config.toml
d_model = 256
vocab_size = 4096
tie_embeddings = false
parallel_block = false
init_std_qkv = 0.0402
lr = 0.000486
weight_decay = 0.32
lr_head = 0.00551
grad_clip = 2.0
warmup_steps = 251
batch_tokens = 32768
doc_mask = false
Each number is 50 + 12 x the weight over its row's rms, rounded and kept within 0 to 99. Layers, rows and columns count from 0. The size before them is the row's rms in percent of the matrix's.

# layer 4 MLP down (transposed), 1536x256, rms 0.0371, rows 1404-1417, columns 0-255
103:58 59 56 78 82 42 69 50 53 66 46 58 59 53 33 42 56 63 44 61 47 70 37 48 42 44 41 35 61 65 63 34 38 45 51 54 47 70 40 35 49 46 47 61 54 46 46 38 57 55 52 13 55 52 45 66 30 47 60 72 60 37 51 52 48 49 56 62 45 45 57 43 51 33 65 47 43 32 41 46 46 51 39 57 49 51 50 49 50 09 49 45 64 74 47 43 50 60 63 39 49 37 49 40 38 49 65 40 30 71 56 62 46 49 60 31 62 46 83 48 46 62 64 56 65 43 79 43 58 49 61 75 21 40 60 56 54 51 52 44 59 41 45 45 55 36 65 45 54 51 62 57 32 30 40 32 36 39 31 64 57 43 42 64 53 72 37 45 55 50 45 51 39 54 76 49 51 52 23 40 27 44 58 54 56 39 70 54 43 48 58 54 54 34 50 46 42 52 32 51 43 45 55 64 59 41 65 57 50 47 36 47 47 51 45 31 24 43 62 48 70 55 45 56 68 33 59 40 30 56 39 45 61 53 42 41 51 67 41 27 40 23 49 61 69 61 53 47 71 29 44 45 72 41 43 55
111:57 37 42 45 41 65 55 45 33 46 26 54 46 50 65 62 37 60 75 22 35 57 50 42 46 78 60 59 69 60 49 53 46 53 62 62 41 56 36 66 29 63 63 43 65 60 33 49 47 26 54 41 47 67 48 48 22 53 52 47 35 47 40 33 45 66 54 52 44 40 51 58 64 54 46 49 62 36 53 68 48 43 24 40 50 59 71 64 37 35 61 41 41 37 59 34 37 37 72 35 53 78 42 56 52 50 51 58 57 72 49 50 42 40 60 57 47 48 37 61 39 48 59 64 59 50 47 38 60 32 58 41 59 64 71 34 52 47 29 36 54 56 59 54 46 60 48 70 49 33 55 49 45 71 62 56 60 39 79 57 45 49 56 56 41 66 62 36 53 30 44 44 43 50 62 61 54 62 64 47 36 25 33 39 64 53 50 54 64 70 55 44 49 53 68 40 38 28 44 56 56 53 48 40 68 39 71 27 40 32 54 50 41 41 64 48 69 49 31 60 27 69 49 30 24 42 39 48 37 36 59 56 32 62 58 39 64 35 44 52 63 44 47 43 70 61 53 40 62 45 58 55 72 45 51 43
106:30 77 52 76 58 58 58 67 54 69 50 38 47 40 49 37 55 70 62 50 71 42 54 43 36 32 39 71 57 61 35 54 59 49 17 32 30 56 50 57 86 36 66 56 45 36 37 51 67 38 24 36 51 59 61 69 56 62 50 69 44 70 55 26 57 42 55 43 52 53 47 62 38 49 54 29 35 58 49 43 49 34 48 39 34 50 52 58 48 31 58 34 48 56 45 43 33 56 40 41 39 41 66 59 40 45 52 55 54 61 45 49 32 49 44 28 55 49 73 57 50 48 57 35 72 61 42 49 64 72 50 61 69 51 57 46 40 44 34 41 49 37 56 49 39 66 61 28 62 43 48 53 55 42 46 59 42 50 59 42 72 28 50 56 57 45 61 60 66 51 71 38 30 70 72 54 47 59 37 54 43 42 56 25 51 46 40 28 47 64 45 47 59 59 50 42 48 65 28 52 56 47 48 68 68 37 64 50 57 42 65 41 55 46 55 59 54 51 58 36 59 46 55 47 65 47 67 55 33 75 41 38 51 20 48 41 40 53 34 58 64 61 39 42 57 74 34 51 58 35 44 67 66 47 54 52
106:62 44 47 50 55 70 45 47 35 51 48 56 42 52 20 64 70 46 49 53 46 40 64 49 40 59 31 56 50 55 45 47 49 42 39 65 46 32 51 45 49 66 44 70 48 41 64 46 39 57 44 60 37 42 54 55 59 42 67 42 24 62 81 50 39 49 25 66 39 52 48 46 39 51 53 57 55 55 64 24 33 29 63 68 57 45 60 53 58 40 41 47 62 57 38 47 64 44 36 53 26 54 44 37 60 49 43 49 58 45 47 77 40 52 39 30 45 60 52 46 44 26 45 72 46 70 40 59 67 78 63 55 47 43 83 51 52 40 33 55 42 47 53 54 61 36 32 43 66 51 59 44 46 82 47 42 35 34 26 58 21 46 53 34 55 63 39 75 63 50 43 50 50 57 56 56 43 37 61 47 73 59 50 46 57 23 61 39 55 60 65 57 43 69 36 43 51 67 54 53 67 62 43 53 33 45 43 54 43 41 59 26 43 29 53 62 47 48 58 47 66 47 45 50 67 52 48 69 54 34 44 29 71 62 43 53 66 53 40 61 75 45 60 67 26 41 46 24 51 39 59 48 45 53 58 40
107:48 56 47 59 43 40 73 66 39 71 49 41 53 50 70 32 26 79 40 58 42 40 47 49 54 37 45 54 49 37 57 52 52 56 42 55 33 52 66 49 67 41 56 34 53 41 73 51 52 58 42 34 44 35 52 34 54 47 29 38 59 62 46 60 57 61 72 58 45 64 67 45 50 34 16 52 50 45 59 52 65 36 24 63 62 46 40 46 58 49 53 50 35 56 57 49 42 44 63 60 52 44 33 46 65 80 42 50 57 35 58 45 54 47 33 71 55 61 48 73 38 22 19 37 49 71 63 58 60 54 49 45 47 42 65 56 38 60 49 66 57 53 60 22 50 52 78 66 62 56 49 64 51 30 31 54 51 47 32 36 51 51 59 65 50 46 58 43 47 40 32 34 52 53 59 45 58 38 48 66 74 61 32 56 54 31 53 39 59 35 37 74 28 47 58 76 30 47 48 54 20 35 41 53 52 62 55 34 35 31 51 74 53 51 39 59 60 46 59 42 58 50 51 42 48 53 44 30 47 42 51 53 48 56 39 56 55 49 67 67 46 60 19 60 38 53 52 50 43 46 68 55 59 51 50 53
105:68 45 43 42 42 38 58 63 57 61 55 72 34 29 43 57 66 58 66 45 45 38 39 35 28 43 45 44 50 61 49 55 46 69 31 42 74 62 38 50 44 41 25 43 45 42 49 46 34 34 44 43 59 52 75 65 48 35 31 62 55 46 71 43 60 56 67 39 53 60 62 54 50 65 60 56 50 54 51 39 44 46 60 55 31 52 61 55 41 42 26 46 61 43 40 48 40 47 50 52 58 65 57 60 68 59 43 66 37 52 50 46 39 53 41 45 53 52 43 55 38 37 42 61 43 54 68 31 48 54 49 55 46 47 61 32 41 49 55 75 41 43 47 34 39 23 28 40 67 54 40 42 58 57 58 53 47 42 53 50 67 41 59 45 42 63 33 76 37 39 36 65 48 75 33 54 80 55 62 42 71 39 53 74 57 52 37 47 31 39 60 63 57 39 66 52 52 55 58 65 42 79 61 37 37 50 34 52 40 30 48 73 60 37 52 14 50 62 48 53 54 60 57 54 69 59 57 44 40 58 56 30 75 71 37 25 60 60 48 33 47 56 43 51 55 48 60 56 71 29 44 50 56 58 48 23
129:41 53 70 53 47 62 58 39 58 52 64 67 62 50 39 74 63 33 44 54 72 53 55 59 38 49 51 54 45 76 38 55 45 60 47 57 47 33 48 33 21 74 58 44 30 43 32 51 36 55 33 51 54 36 43 33 48 41 67 50 34 53 62 38 51 42 69 46 57 64 41 62 54 58 54 62 63 39 46 35 72 50 82 36 63 53 59 56 30 30 72 38 46 46 59 64 34 46 73 57 50 45 55 38 71 49 44 59 33 50 39 51 30 25 52 36 52 66 50 41 46 45 56 42 60 60 44 42 51 49 62 44 45 68 45 38 55 51 39 59 35 51 40 52 47 33 44 77 40 44 46 57 39 60 49 37 32 47 46 73 57 31 58 49 55 61 66 40 33 40 75 63 55 34 56 71 30 72 76 48 44 39 57 41 38 37 57 48 40 56 49 45 56 51 52 56 63 67 59 23 68 64 75 59 36 51 40 40 60 43 65 13 55 61 62 71 43 61 64 44 62 29 47 38 51 42 43 32 41 55 57 46 73 53 49 52 48 44 52 53 55 56 67 35 43 52 46 53 58 42 60 45 46 38 54 58
106:39 49 45 76 51 60 51 57 48 46 70 63 30 67 22 50 49 54 65 64 50 71 29 47 37 38 38 49 43 40 38 56 50 32 50 70 34 41 51 44 46 63 59 40 46 57 53 47 52 38 54 47 50 46 68 53 47 42 53 41 41 46 31 52 43 60 31 46 62 46 50 33 47 57 47 78 57 49 78 28 40 38 43 41 70 53 37 43 35 54 56 51 76 51 62 52 58 53 58 54 57 62 33 40 42 58 66 41 52 62 49 62 45 52 20 51 38 58 42 49 37 42 30 52 40 65 52 42 45 72 57 23 41 37 40 52 41 70 36 41 62 67 41 40 69 43 60 67 62 57 51 63 35 40 32 63 55 50 55 63 48 48 79 40 52 50 44 36 33 58 36 63 49 40 58 64 46 46 59 79 64 31 68 58 59 54 44 62 67 51 49 72 41 44 42 38 38 62 59 72 44 63 44 44 37 49 51 22 64 58 75 50 38 56 43 42 44 76 44 38 50 61 46 57 44 53 45 73 28 20 62 37 44 61 48 58 46 47 25 37 33 49 53 51 61 55 56 47 63 77 40 55 50 41 44 51
100:52 57 26 65 47 56 55 55 55 69 40 39 44 63 39 53 44 33 54 38 25 48 40 64 52 35 58 33 45 35 27 39 63 54 66 48 31 45 46 37 49 60 63 68 51 59 41 63 45 29 63 51 55 61 54 72 69 53 40 50 42 56 48 44 60 63 63 58 46 47 46 57 65 56 58 44 55 41 31 58 63 51 28 28 50 53 37 53 38 47 54 41 66 40 50 45 51 31 61 58 39 61 39 44 60 35 72 54 47 64 68 61 71 54 41 39 40 28 50 64 42 38 53 38 51 39 42 47 30 47 31 25 52 56 37 40 63 40 51 70 28 55 65 34 74 11 51 31 68 52 58 46 54 54 52 59 45 35 51 58 41 62 62 51 50 40 48 47 57 56 65 57 36 58 51 50 66 66 51 56 23 54 47 71 59 34 39 63 70 60 40 40 34 58 45 49 68 51 68 56 74 65 53 62 56 55 48 34 50 42 42 44 60 41 57 64 32 63 64 47 22 62 62 61 34 52 57 40 29 49 46 61 59 33 53 69 28 45 53 43 49 59 38 41 56 50 69 51 51 25 47 62 72 43 51 29
103:53 69 48 03 26 62 55 32 45 31 59 37 77 69 42 59 58 46 36 45 48 49 44 60 55 42 73 56 43 58 35 45 67 50 39 42 47 30 31 38 52 34 38 58 54 55 59 50 55 47 43 54 30 71 69 59 51 49 39 43 57 50 47 51 70 54 47 51 38 58 65 72 52 50 38 31 47 45 50 15 41 62 51 51 39 43 63 59 31 42 61 44 50 62 40 59 45 53 65 55 36 44 74 37 43 61 37 47 54 67 57 59 58 36 40 45 55 39 64 62 54 50 45 41 59 36 39 64 59 51 38 57 55 46 27 30 57 58 46 49 38 65 33 52 36 57 57 53 49 63 46 50 44 58 61 37 59 45 57 74 60 60 39 32 42 42 39 66 62 25 39 51 46 52 52 54 56 58 51 57 36 43 57 58 65 49 59 30 77 71 49 43 53 40 49 50 35 80 45 39 55 59 54 55 54 32 65 53 63 55 54 50 79 50 49 64 63 51 38 43 38 69 44 49 50 47 52 37 52 04 48 39 53 35 65 60 48 39 36 68 61 70 38 46 43 49 45 59 61 37 49 45 36 71 58 31
104:61 54 47 35 70 43 47 55 68 45 69 41 50 60 51 56 53 52 31 45 61 63 59 49 68 54 63 56 65 76 40 54 52 42 44 39 43 56 38 60 49 53 41 37 61 44 41 56 61 42 56 51 69 39 57 69 65 51 45 31 46 48 39 40 50 35 29 19 40 38 64 47 43 48 70 51 54 48 48 26 55 69 47 51 59 38 42 43 38 51 46 62 49 48 46 49 41 50 39 47 43 60 42 73 41 50 37 44 48 68 44 61 46 43 42 42 50 48 45 35 69 60 41 36 36 36 65 66 42 63 72 41 69 68 29 69 38 37 58 66 43 35 48 61 51 62 42 55 30 62 36 61 59 38 45 71 58 45 50 41 40 55 55 56 34 40 47 44 36 41 45 54 56 44 55 49 77 68 59 35 45 67 46 48 43 43 52 44 48 30 43 43 41 52 51 44 61 74 50 81 61 45 46 77 55 49 36 45 47 59 51 76 50 62 65 56 51 33 43 35 45 49 70 57 50 92 26 39 21 38 34 28 47 55 61 55 49 43 31 66 59 47 54 53 41 65 51 63 33 69 53 25 78 30 54 48
106:50 30 66 42 57 42 55 45 36 47 63 54 79 74 63 50 50 57 39 51 56 60 72 52 57 56 39 44 52 26 68 29 29 32 55 44 30 41 28 45 72 46 21 28 62 51 62 60 55 66 63 58 46 66 33 56 40 37 48 40 64 45 52 64 62 64 43 36 42 57 47 42 54 43 56 41 30 48 57 51 42 46 43 44 47 43 55 40 53 54 31 47 46 21 45 57 44 48 64 60 64 43 43 37 42 49 61 70 35 69 66 34 48 64 65 62 36 40 44 77 45 73 41 45 41 50 57 52 47 43 62 51 39 44 42 56 56 40 36 44 62 61 59 28 47 42 56 56 63 48 49 54 53 58 52 39 62 30 40 57 57 34 50 44 46 63 53 43 47 40 55 34 36 37 63 14 55 29 51 22 44 55 44 58 63 45 31 46 56 52 48 69 65 59 58 69 56 55 58 42 59 79 35 42 59 64 53 45 68 49 50 44 28 52 51 53 57 60 73 74 23 31 57 53 40 28 65 45 45 38 43 59 56 53 42 54 45 59 75 40 55 68 46 37 53 52 70 63 47 55 45 49 42 59 72 42
102:36 42 65 48 48 48 49 49 75 62 29 37 24 52 36 45 40 38 46 53 45 41 47 76 43 31 34 63 44 65 61 42 56 38 36 54 52 61 46 32 43 51 39 30 40 45 62 72 65 50 35 60 41 55 36 37 47 36 40 50 56 40 51 23 53 51 58 64 73 48 61 74 36 33 41 51 53 51 22 47 52 42 29 49 69 57 50 45 49 63 46 52 57 58 34 33 49 73 60 35 40 64 42 36 60 27 35 58 44 46 67 51 17 52 30 33 30 54 44 58 35 68 31 36 49 55 64 42 40 54 46 58 51 55 56 47 40 46 59 51 63 43 72 57 62 70 30 42 29 49 55 56 66 56 58 69 66 48 17 36 40 75 53 68 51 67 59 46 55 54 43 61 45 54 38 55 49 50 49 61 59 44 53 46 42 78 40 81 43 51 29 52 44 64 59 50 55 43 67 58 47 56 31 51 40 67 47 58 49 38 44 51 55 57 48 46 55 62 40 64 36 38 32 54 54 44 58 55 53 53 63 60 61 52 38 51 47 46 76 42 79 65 45 55 61 65 45 50 56 41 48 56 36 34 42 34
105:47 57 68 44 54 49 68 35 56 55 48 50 53 55 31 48 55 40 34 55 63 43 54 74 39 58 47 54 51 43 43 50 45 61 59 41 55 59 43 56 36 50 57 32 47 52 73 37 33 58 70 33 43 55 49 56 56 42 38 58 65 41 50 62 39 27 40 38 41 44 66 64 47 53 36 71 38 49 37 36 55 52 73 61 59 54 48 33 57 48 50 40 44 41 48 75 81 68 35 37 50 45 31 40 43 37 40 54 45 35 50 60 53 21 45 25 75 42 45 59 44 43 52 34 45 45 37 54 82 48 39 86 39 51 62 58 70 48 66 47 44 67 65 53 41 51 46 75 52 51 77 57 73 59 59 56 52 49 52 40 42 43 37 62 17 55 54 37 51 50 62 33 36 55 48 51 48 49 21 61 76 61 46 40 35 53 28 26 68 46 43 59 48 45 53 55 60 68 37 27 43 52 45 59 39 52 40 52 34 32 61 61 63 60 47 43 39 40 46 66 21 63 39 54 63 58 59 36 45 52 60 55 46 47 57 84 51 51 49 69 42 46 46 48 51 49 33 58 49 62 45 49 55 42 54 57
# layer 4 MLP up, 1536x256, rms 0.0556, rows 1405-1417, columns 0-255
105:60 45 39 57 45 54 52 61 63 66 49 68 42 49 58 48 57 54 32 61 56 47 54 68 47 53 54 61 51 56 58 57 40 52 50 47 65 50 46 41 54 65 40 54 33 54 49 42 34 46 48 46 34 45 48 47 39 39 55 55 71 57 46 71 65 39 53 18 48 54 38 51 40 71 52 19 42 34 59 56 67 45 39 55 57 40 48 35 20 64 51 40 57 37 64 54 56 46 55 60 71 37 50 57 70 55 38 38 56 50 58 45 83 44 71 34 36 67 42 61 38 44 34 44 54 56 31 64 50 57 40 49 46 48 39 45 49 52 67 52 49 54 38 53 62 55 43 78 61 68 34 53 56 62 57 54 52 39 28 37 45 44 55 55 95 41 41 55 62 38 50 58 40 41 47 70 49 56 63 58 42 64 70 41 72 59 34 30 39 43 28 59 63 41 32 26 60 49 69 27 37 31 69 57 46 65 57 57 62 58 58 53 53 51 59 29 57 43 57 68 47 47 46 41 60 64 75 37 37 49 58 47 33 66 46 39 50 52 43 39 15 33 53 60 38 68 57 44 47 55 20 60 46 59 46 48
101:60 49 39 41 37 49 55 57 53 36 38 58 43 29 62 40 32 58 29 58 40 43 72 49 70 61 65 42 58 45 48 41 42 71 68 60 42 51 37 24 52 70 58 41 56 72 40 57 41 55 58 52 45 61 50 23 69 61 60 40 50 55 56 69 37 45 46 48 40 51 43 58 36 52 44 56 38 39 83 62 49 63 39 45 62 48 44 41 66 27 56 55 40 55 41 41 45 54 64 39 54 53 43 59 55 62 36 36 33 40 58 47 87 50 70 49 43 51 38 49 67 59 15 51 54 43 41 38 44 40 44 54 59 38 52 52 31 55 41 47 68 52 47 44 71 60 37 41 34 47 55 33 53 61 49 45 68 50 54 55 66 29 45 37 58 59 36 51 56 51 46 62 47 59 47 60 42 58 45 34 62 59 42 29 35 32 41 54 40 52 35 48 15 28 58 66 36 42 58 56 38 88 37 47 68 47 44 61 54 37 24 49 77 51 47 54 50 51 62 59 49 61 46 55 34 54 66 27 65 56 64 53 29 67 56 54 41 57 40 57 46 45 68 54 45 61 44 40 62 48 76 43 46 61 57 37
104:54 44 49 42 40 60 29 24 56 47 67 41 31 40 56 39 53 58 34 43 50 50 56 50 46 47 62 63 44 38 52 60 50 63 62 68 46 66 60 56 39 27 45 53 44 28 31 61 23 39 39 51 71 55 63 49 54 53 61 30 73 59 57 54 56 70 51 41 57 35 53 53 41 54 68 47 49 40 38 52 46 34 39 37 39 52 38 63 52 48 68 69 47 53 50 63 47 58 48 37 59 66 51 56 78 42 21 47 59 48 46 40 39 26 49 36 57 46 56 44 49 50 46 59 37 52 38 40 40 64 63 31 68 54 44 42 58 43 36 32 54 40 55 28 50 63 60 23 59 56 51 60 19 55 50 47 62 55 48 56 63 46 56 62 62 47 58 50 35 58 32 62 33 21 45 85 58 58 78 78 44 31 43 51 40 36 40 61 23 64 44 51 43 57 45 53 45 43 36 56 53 39 36 40 63 59 70 52 51 64 55 56 55 57 53 66 50 74 44 57 66 26 34 48 55 54 36 55 67 29 65 27 57 70 44 36 54 49 56 55 43 49 73 62 38 66 50 47 70 53 55 50 56 59 52 60
110:42 58 54 42 28 47 69 60 61 40 35 61 35 75 62 48 80 46 50 38 56 47 42 55 60 56 56 53 39 18 51 46 34 62 41 42 31 50 51 55 42 71 50 69 47 47 50 47 43 60 38 44 52 53 41 48 50 64 49 36 61 47 37 27 54 53 59 48 53 62 57 55 56 57 69 51 43 39 48 42 68 30 55 55 51 33 44 44 46 35 39 57 38 34 78 43 59 56 34 65 42 55 45 49 47 56 45 40 66 33 56 52 57 59 58 52 63 72 38 42 20 69 47 68 37 49 40 32 46 37 43 59 45 50 62 58 72 39 47 51 42 57 62 57 61 70 37 64 55 30 27 46 43 49 55 52 61 63 38 62 57 50 55 50 56 67 49 45 46 39 45 41 52 50 42 46 65 35 51 59 27 59 83 53 38 80 51 69 55 61 29 50 54 63 44 42 28 43 50 37 68 47 63 30 30 73 50 78 45 51 60 52 19 51 44 71 54 48 59 68 67 38 74 40 58 32 39 55 45 53 41 39 51 45 56 66 52 48 56 39 30 31 34 66 47 28 38 65 53 52 34 40 54 59 43 47
103:47 44 41 45 42 33 51 41 47 56 69 72 48 39 45 41 58 41 40 38 43 50 66 38 50 70 47 33 51 52 43 53 42 70 56 80 53 46 50 50 40 60 57 54 74 52 57 61 50 47 63 30 38 40 52 41 39 50 62 56 55 47 43 38 57 59 46 44 62 38 43 49 47 38 67 31 59 58 64 62 53 51 40 47 61 64 41 63 69 59 62 71 35 44 60 58 68 34 35 53 55 72 60 24 61 31 34 36 36 38 69 57 45 70 47 38 49 69 56 43 55 46 54 71 54 55 56 56 70 50 61 59 62 71 30 57 23 56 48 42 38 66 45 45 55 51 73 52 43 33 54 67 45 46 43 59 51 23 38 48 46 53 60 44 58 50 47 56 43 59 42 51 50 15 34 34 57 53 49 65 51 53 47 38 51 51 52 36 77 57 42 72 71 39 70 42 64 50 75 68 41 59 46 41 60 45 62 52 61 36 32 31 53 52 42 44 26 33 53 58 32 41 71 43 58 18 40 29 50 54 34 57 52 53 59 57 53 74 46 73 56 49 51 65 44 55 60 23 39 49 54 42 73 55 68 51
112:31 29 60 27 34 54 58 57 15 57 54 61 37 43 68 57 30 24 28 34 56 47 40 42 57 59 35 52 45 32 61 78 44 59 38 54 32 44 63 22 55 73 46 64 51 59 40 53 46 73 42 52 50 77 48 23 61 57 35 65 44 36 65 44 49 45 60 46 61 72 36 38 48 52 45 41 38 59 55 62 65 38 30 53 56 59 57 51 42 61 39 76 49 49 54 49 52 31 70 57 39 62 48 38 73 41 47 58 44 45 52 56 37 46 55 42 46 56 70 49 57 59 53 30 45 44 37 46 35 37 49 65 80 31 37 44 62 68 41 49 32 50 56 42 38 33 35 47 54 57 35 43 59 58 58 60 56 41 63 55 60 33 53 63 57 55 22 41 51 47 43 38 36 52 42 69 52 35 60 57 56 38 61 51 66 61 55 68 45 59 55 32 43 56 64 34 74 41 49 51 64 44 37 48 51 38 48 74 39 35 31 37 54 51 48 59 55 52 31 43 61 66 26 53 60 53 69 67 45 49 44 44 46 59 59 57 48 20 28 51 44 41 55 47 49 47 56 53 54 49 59 41 46 52 64 53
102:39 39 42 46 56 63 67 36 58 53 64 48 46 56 42 52 57 54 59 63 57 47 40 19 36 42 28 48 53 48 28 53 51 50 45 57 64 42 33 49 46 29 50 59 37 44 63 67 22 25 61 56 53 56 48 33 42 77 40 35 65 38 33 27 36 68 44 45 60 38 40 48 48 43 46 22 60 51 31 63 65 38 40 39 56 28 53 42 32 43 65 64 44 35 52 35 63 37 50 52 64 55 44 49 62 49 24 40 57 44 61 39 50 52 63 50 67 57 11 55 32 43 27 60 48 58 56 62 69 50 77 47 60 51 60 47 29 47 67 40 58 22 30 42 47 36 40 55 47 42 46 42 29 51 42 48 53 61 45 25 60 41 46 70 58 57 63 48 36 40 37 47 58 58 55 58 61 49 62 40 27 59 40 50 54 36 47 51 60 47 42 63 72 27 52 40 38 51 60 62 49 62 49 35 71 58 57 44 46 59 41 58 54 49 39 27 30 66 37 63 64 43 44 36 47 43 64 51 32 53 42 43 40 62 53 44 41 56 52 53 53 45 31 42 32 38 61 45 62 72 33 61 41 55 57 44
098:51 46 54 51 27 49 37 46 34 46 41 55 47 65 44 46 71 62 60 61 46 57 65 41 62 44 46 64 58 71 35 39 59 49 59 43 63 45 51 41 55 49 36 77 61 43 25 50 40 45 58 69 52 56 62 45 58 33 62 63 68 46 55 64 53 36 61 36 41 48 43 43 61 49 50 23 78 33 54 50 62 38 42 55 48 61 43 47 47 44 40 56 45 27 50 44 49 39 47 69 58 69 43 74 47 72 38 30 45 58 42 41 63 62 61 33 51 56 47 54 45 48 56 65 62 51 44 45 40 47 41 59 70 42 73 64 49 45 45 22 63 42 44 57 65 65 38 52 52 71 59 55 62 52 46 68 51 58 44 19 36 34 52 52 63 46 23 59 51 61 55 55 50 28 45 84 58 34 72 45 49 63 66 54 56 40 68 66 60 51 50 57 47 44 72 21 37 46 51 44 43 55 62 54 39 56 41 49 57 31 39 49 53 36 48 40 44 54 54 44 56 30 50 41 50 74 66 32 38 42 56 58 66 51 55 28 45 57 18 41 44 25 39 26 33 71 42 57 33 39 47 43 63 42 42 55
103:55 41 67 59 52 44 31 79 40 48 37 82 53 39 46 56 53 67 50 56 19 55 45 41 62 38 35 61 48 38 56 62 63 42 43 54 47 64 63 66 48 72 34 51 79 59 60 36 26 58 54 39 51 47 43 48 56 67 48 53 65 47 54 39 44 50 51 28 45 43 36 61 58 63 81 61 55 50 49 55 45 44 42 37 53 73 45 40 51 16 50 59 77 29 45 46 43 40 34 53 29 62 36 47 48 58 57 56 52 56 69 62 53 40 45 45 40 67 62 62 42 52 42 39 35 65 59 54 59 70 53 56 41 49 67 53 45 59 47 35 30 51 38 71 59 48 50 45 39 58 41 47 48 64 38 50 53 56 24 48 67 45 43 44 64 74 58 59 54 47 73 65 47 55 50 39 44 35 60 37 44 49 72 49 41 45 59 27 60 37 58 55 63 31 36 33 52 53 50 45 44 51 61 59 44 43 71 68 51 56 55 54 42 58 59 38 34 55 49 62 44 44 41 06 43 72 47 43 40 28 57 61 29 48 69 45 47 59 50 52 48 24 43 34 57 44 38 46 41 48 49 65 59 34 55 73
106:34 56 45 77 47 45 32 32 58 49 47 54 45 52 59 63 43 32 33 48 47 42 69 53 39 42 49 58 69 54 26 60 55 47 50 85 56 75 61 43 43 43 44 66 56 62 39 45 40 31 43 44 80 43 64 47 77 69 50 54 47 55 73 66 63 57 42 46 35 46 50 84 43 40 69 46 36 74 53 53 58 48 38 48 53 70 33 61 56 26 46 51 51 53 45 53 48 41 31 48 64 67 60 51 34 43 49 68 30 50 62 47 81 49 44 60 49 71 58 69 37 42 53 74 35 36 51 45 55 47 40 47 37 28 30 26 38 56 58 38 41 65 69 47 48 61 40 37 60 45 21 57 51 60 59 56 42 44 38 59 42 47 55 62 60 63 44 49 43 74 54 51 37 62 59 47 39 57 62 58 58 47 45 25 65 48 42 37 51 43 60 42 74 44 66 41 48 55 67 60 40 54 44 47 57 43 41 31 47 45 45 43 53 47 52 57 45 53 47 56 52 38 46 43 55 54 23 44 54 39 47 48 34 37 41 39 49 37 52 54 62 43 54 64 52 60 30 43 55 21 75 58 77 45 62 45
104:37 38 39 34 47 29 71 40 40 75 47 55 44 29 49 64 36 34 42 44 61 56 59 45 66 41 38 60 48 60 30 40 58 99 54 58 68 48 62 55 51 53 50 63 46 31 54 56 40 74 52 36 62 68 46 39 60 55 39 63 42 31 70 49 41 49 66 46 65 58 46 54 26 50 49 39 54 47 47 57 34 54 41 57 52 41 65 43 76 45 46 55 51 50 27 30 44 57 47 52 48 32 62 46 65 55 73 26 61 59 58 47 54 24 60 46 61 54 66 47 63 53 42 32 29 54 51 55 59 43 52 40 42 60 47 36 70 35 56 52 42 30 51 55 33 57 56 42 59 45 50 49 51 55 57 63 48 57 41 52 52 52 67 64 43 44 44 47 53 59 51 52 68 48 39 61 55 66 36 48 47 44 76 38 31 64 52 52 56 52 48 34 59 51 52 71 50 54 46 52 49 47 59 39 45 73 33 47 38 35 34 38 50 53 34 52 47 49 44 53 61 51 18 40 49 45 38 30 59 54 43 59 47 48 46 82 28 75 05 49 50 44 37 66 62 57 42 40 47 42 64 68 55 54 59 63
102:55 51 40 47 47 66 35 38 56 42 21 50 59 39 66 64 44 65 51 52 50 47 52 59 57 66 72 58 36 42 53 37 67 51 55 67 39 45 58 53 46 50 28 44 69 78 44 54 54 48 38 41 63 62 42 30 53 53 32 32 39 57 46 53 50 41 39 49 48 78 57 48 51 51 70 47 44 46 60 68 30 37 45 43 35 37 46 54 76 54 54 54 41 58 55 40 61 41 47 61 42 46 21 40 39 57 33 51 52 57 57 35 42 59 61 58 75 51 81 55 51 64 37 41 50 31 37 60 37 68 54 63 51 28 35 44 33 46 42 58 47 49 45 51 59 42 46 45 53 45 30 53 35 61 62 61 40 38 76 36 71 42 45 43 65 40 45 52 43 64 54 31 30 37 39 29 35 41 62 36 32 57 69 65 48 34 67 47 37 36 51 59 37 42 62 38 66 46 36 40 43 40 73 42 43 41 47 44 48 49 55 65 49 51 61 52 50 30 55 31 33 57 57 26 43 63 67 23 38 62 33 28 34 65 57 46 51 63 43 62 48 41 59 49 53 75 64 38 35 59 81 42 56 44 49 39
103:49 45 50 49 30 58 56 52 34 36 38 71 48 64 48 51 47 51 70 59 59 34 49 44 85 66 50 62 42 57 47 51 41 55 57 47 59 54 61 62 63 64 36 36 42 59 28 58 38 57 60 63 76 69 34 43 47 38 30 44 56 66 33 32 61 52 38 40 62 48 23 59 61 55 63 36 47 58 38 37 44 71 48 25 51 59 41 78 59 46 53 67 57 51 57 48 52 46 74 47 44 56 58 34 57 55 50 38 45 69 68 29 54 63 61 60 41 54 43 52 50 60 42 44 53 65 60 66 55 59 47 40 83 50 58 56 47 60 44 31 32 42 38 28 59 65 39 47 34 43 43 46 56 65 49 46 53 21 48 66 50 59 41 69 59 47 62 44 50 58 53 41 48 52 31 45 46 36 58 52 48 39 43 65 65 42 64 65 53 42 44 57 63 55 58 27 51 54 69 58 43 52 58 40 48 26 47 67 75 66 72 39 42 34 40 49 61 52 36 63 45 45 41 26 41 34 47 56 39 52 45 50 34 53 42 33 49 54 59 60 44 32 66 55 48 27 70 50 58 91 44 47 59 45 60 34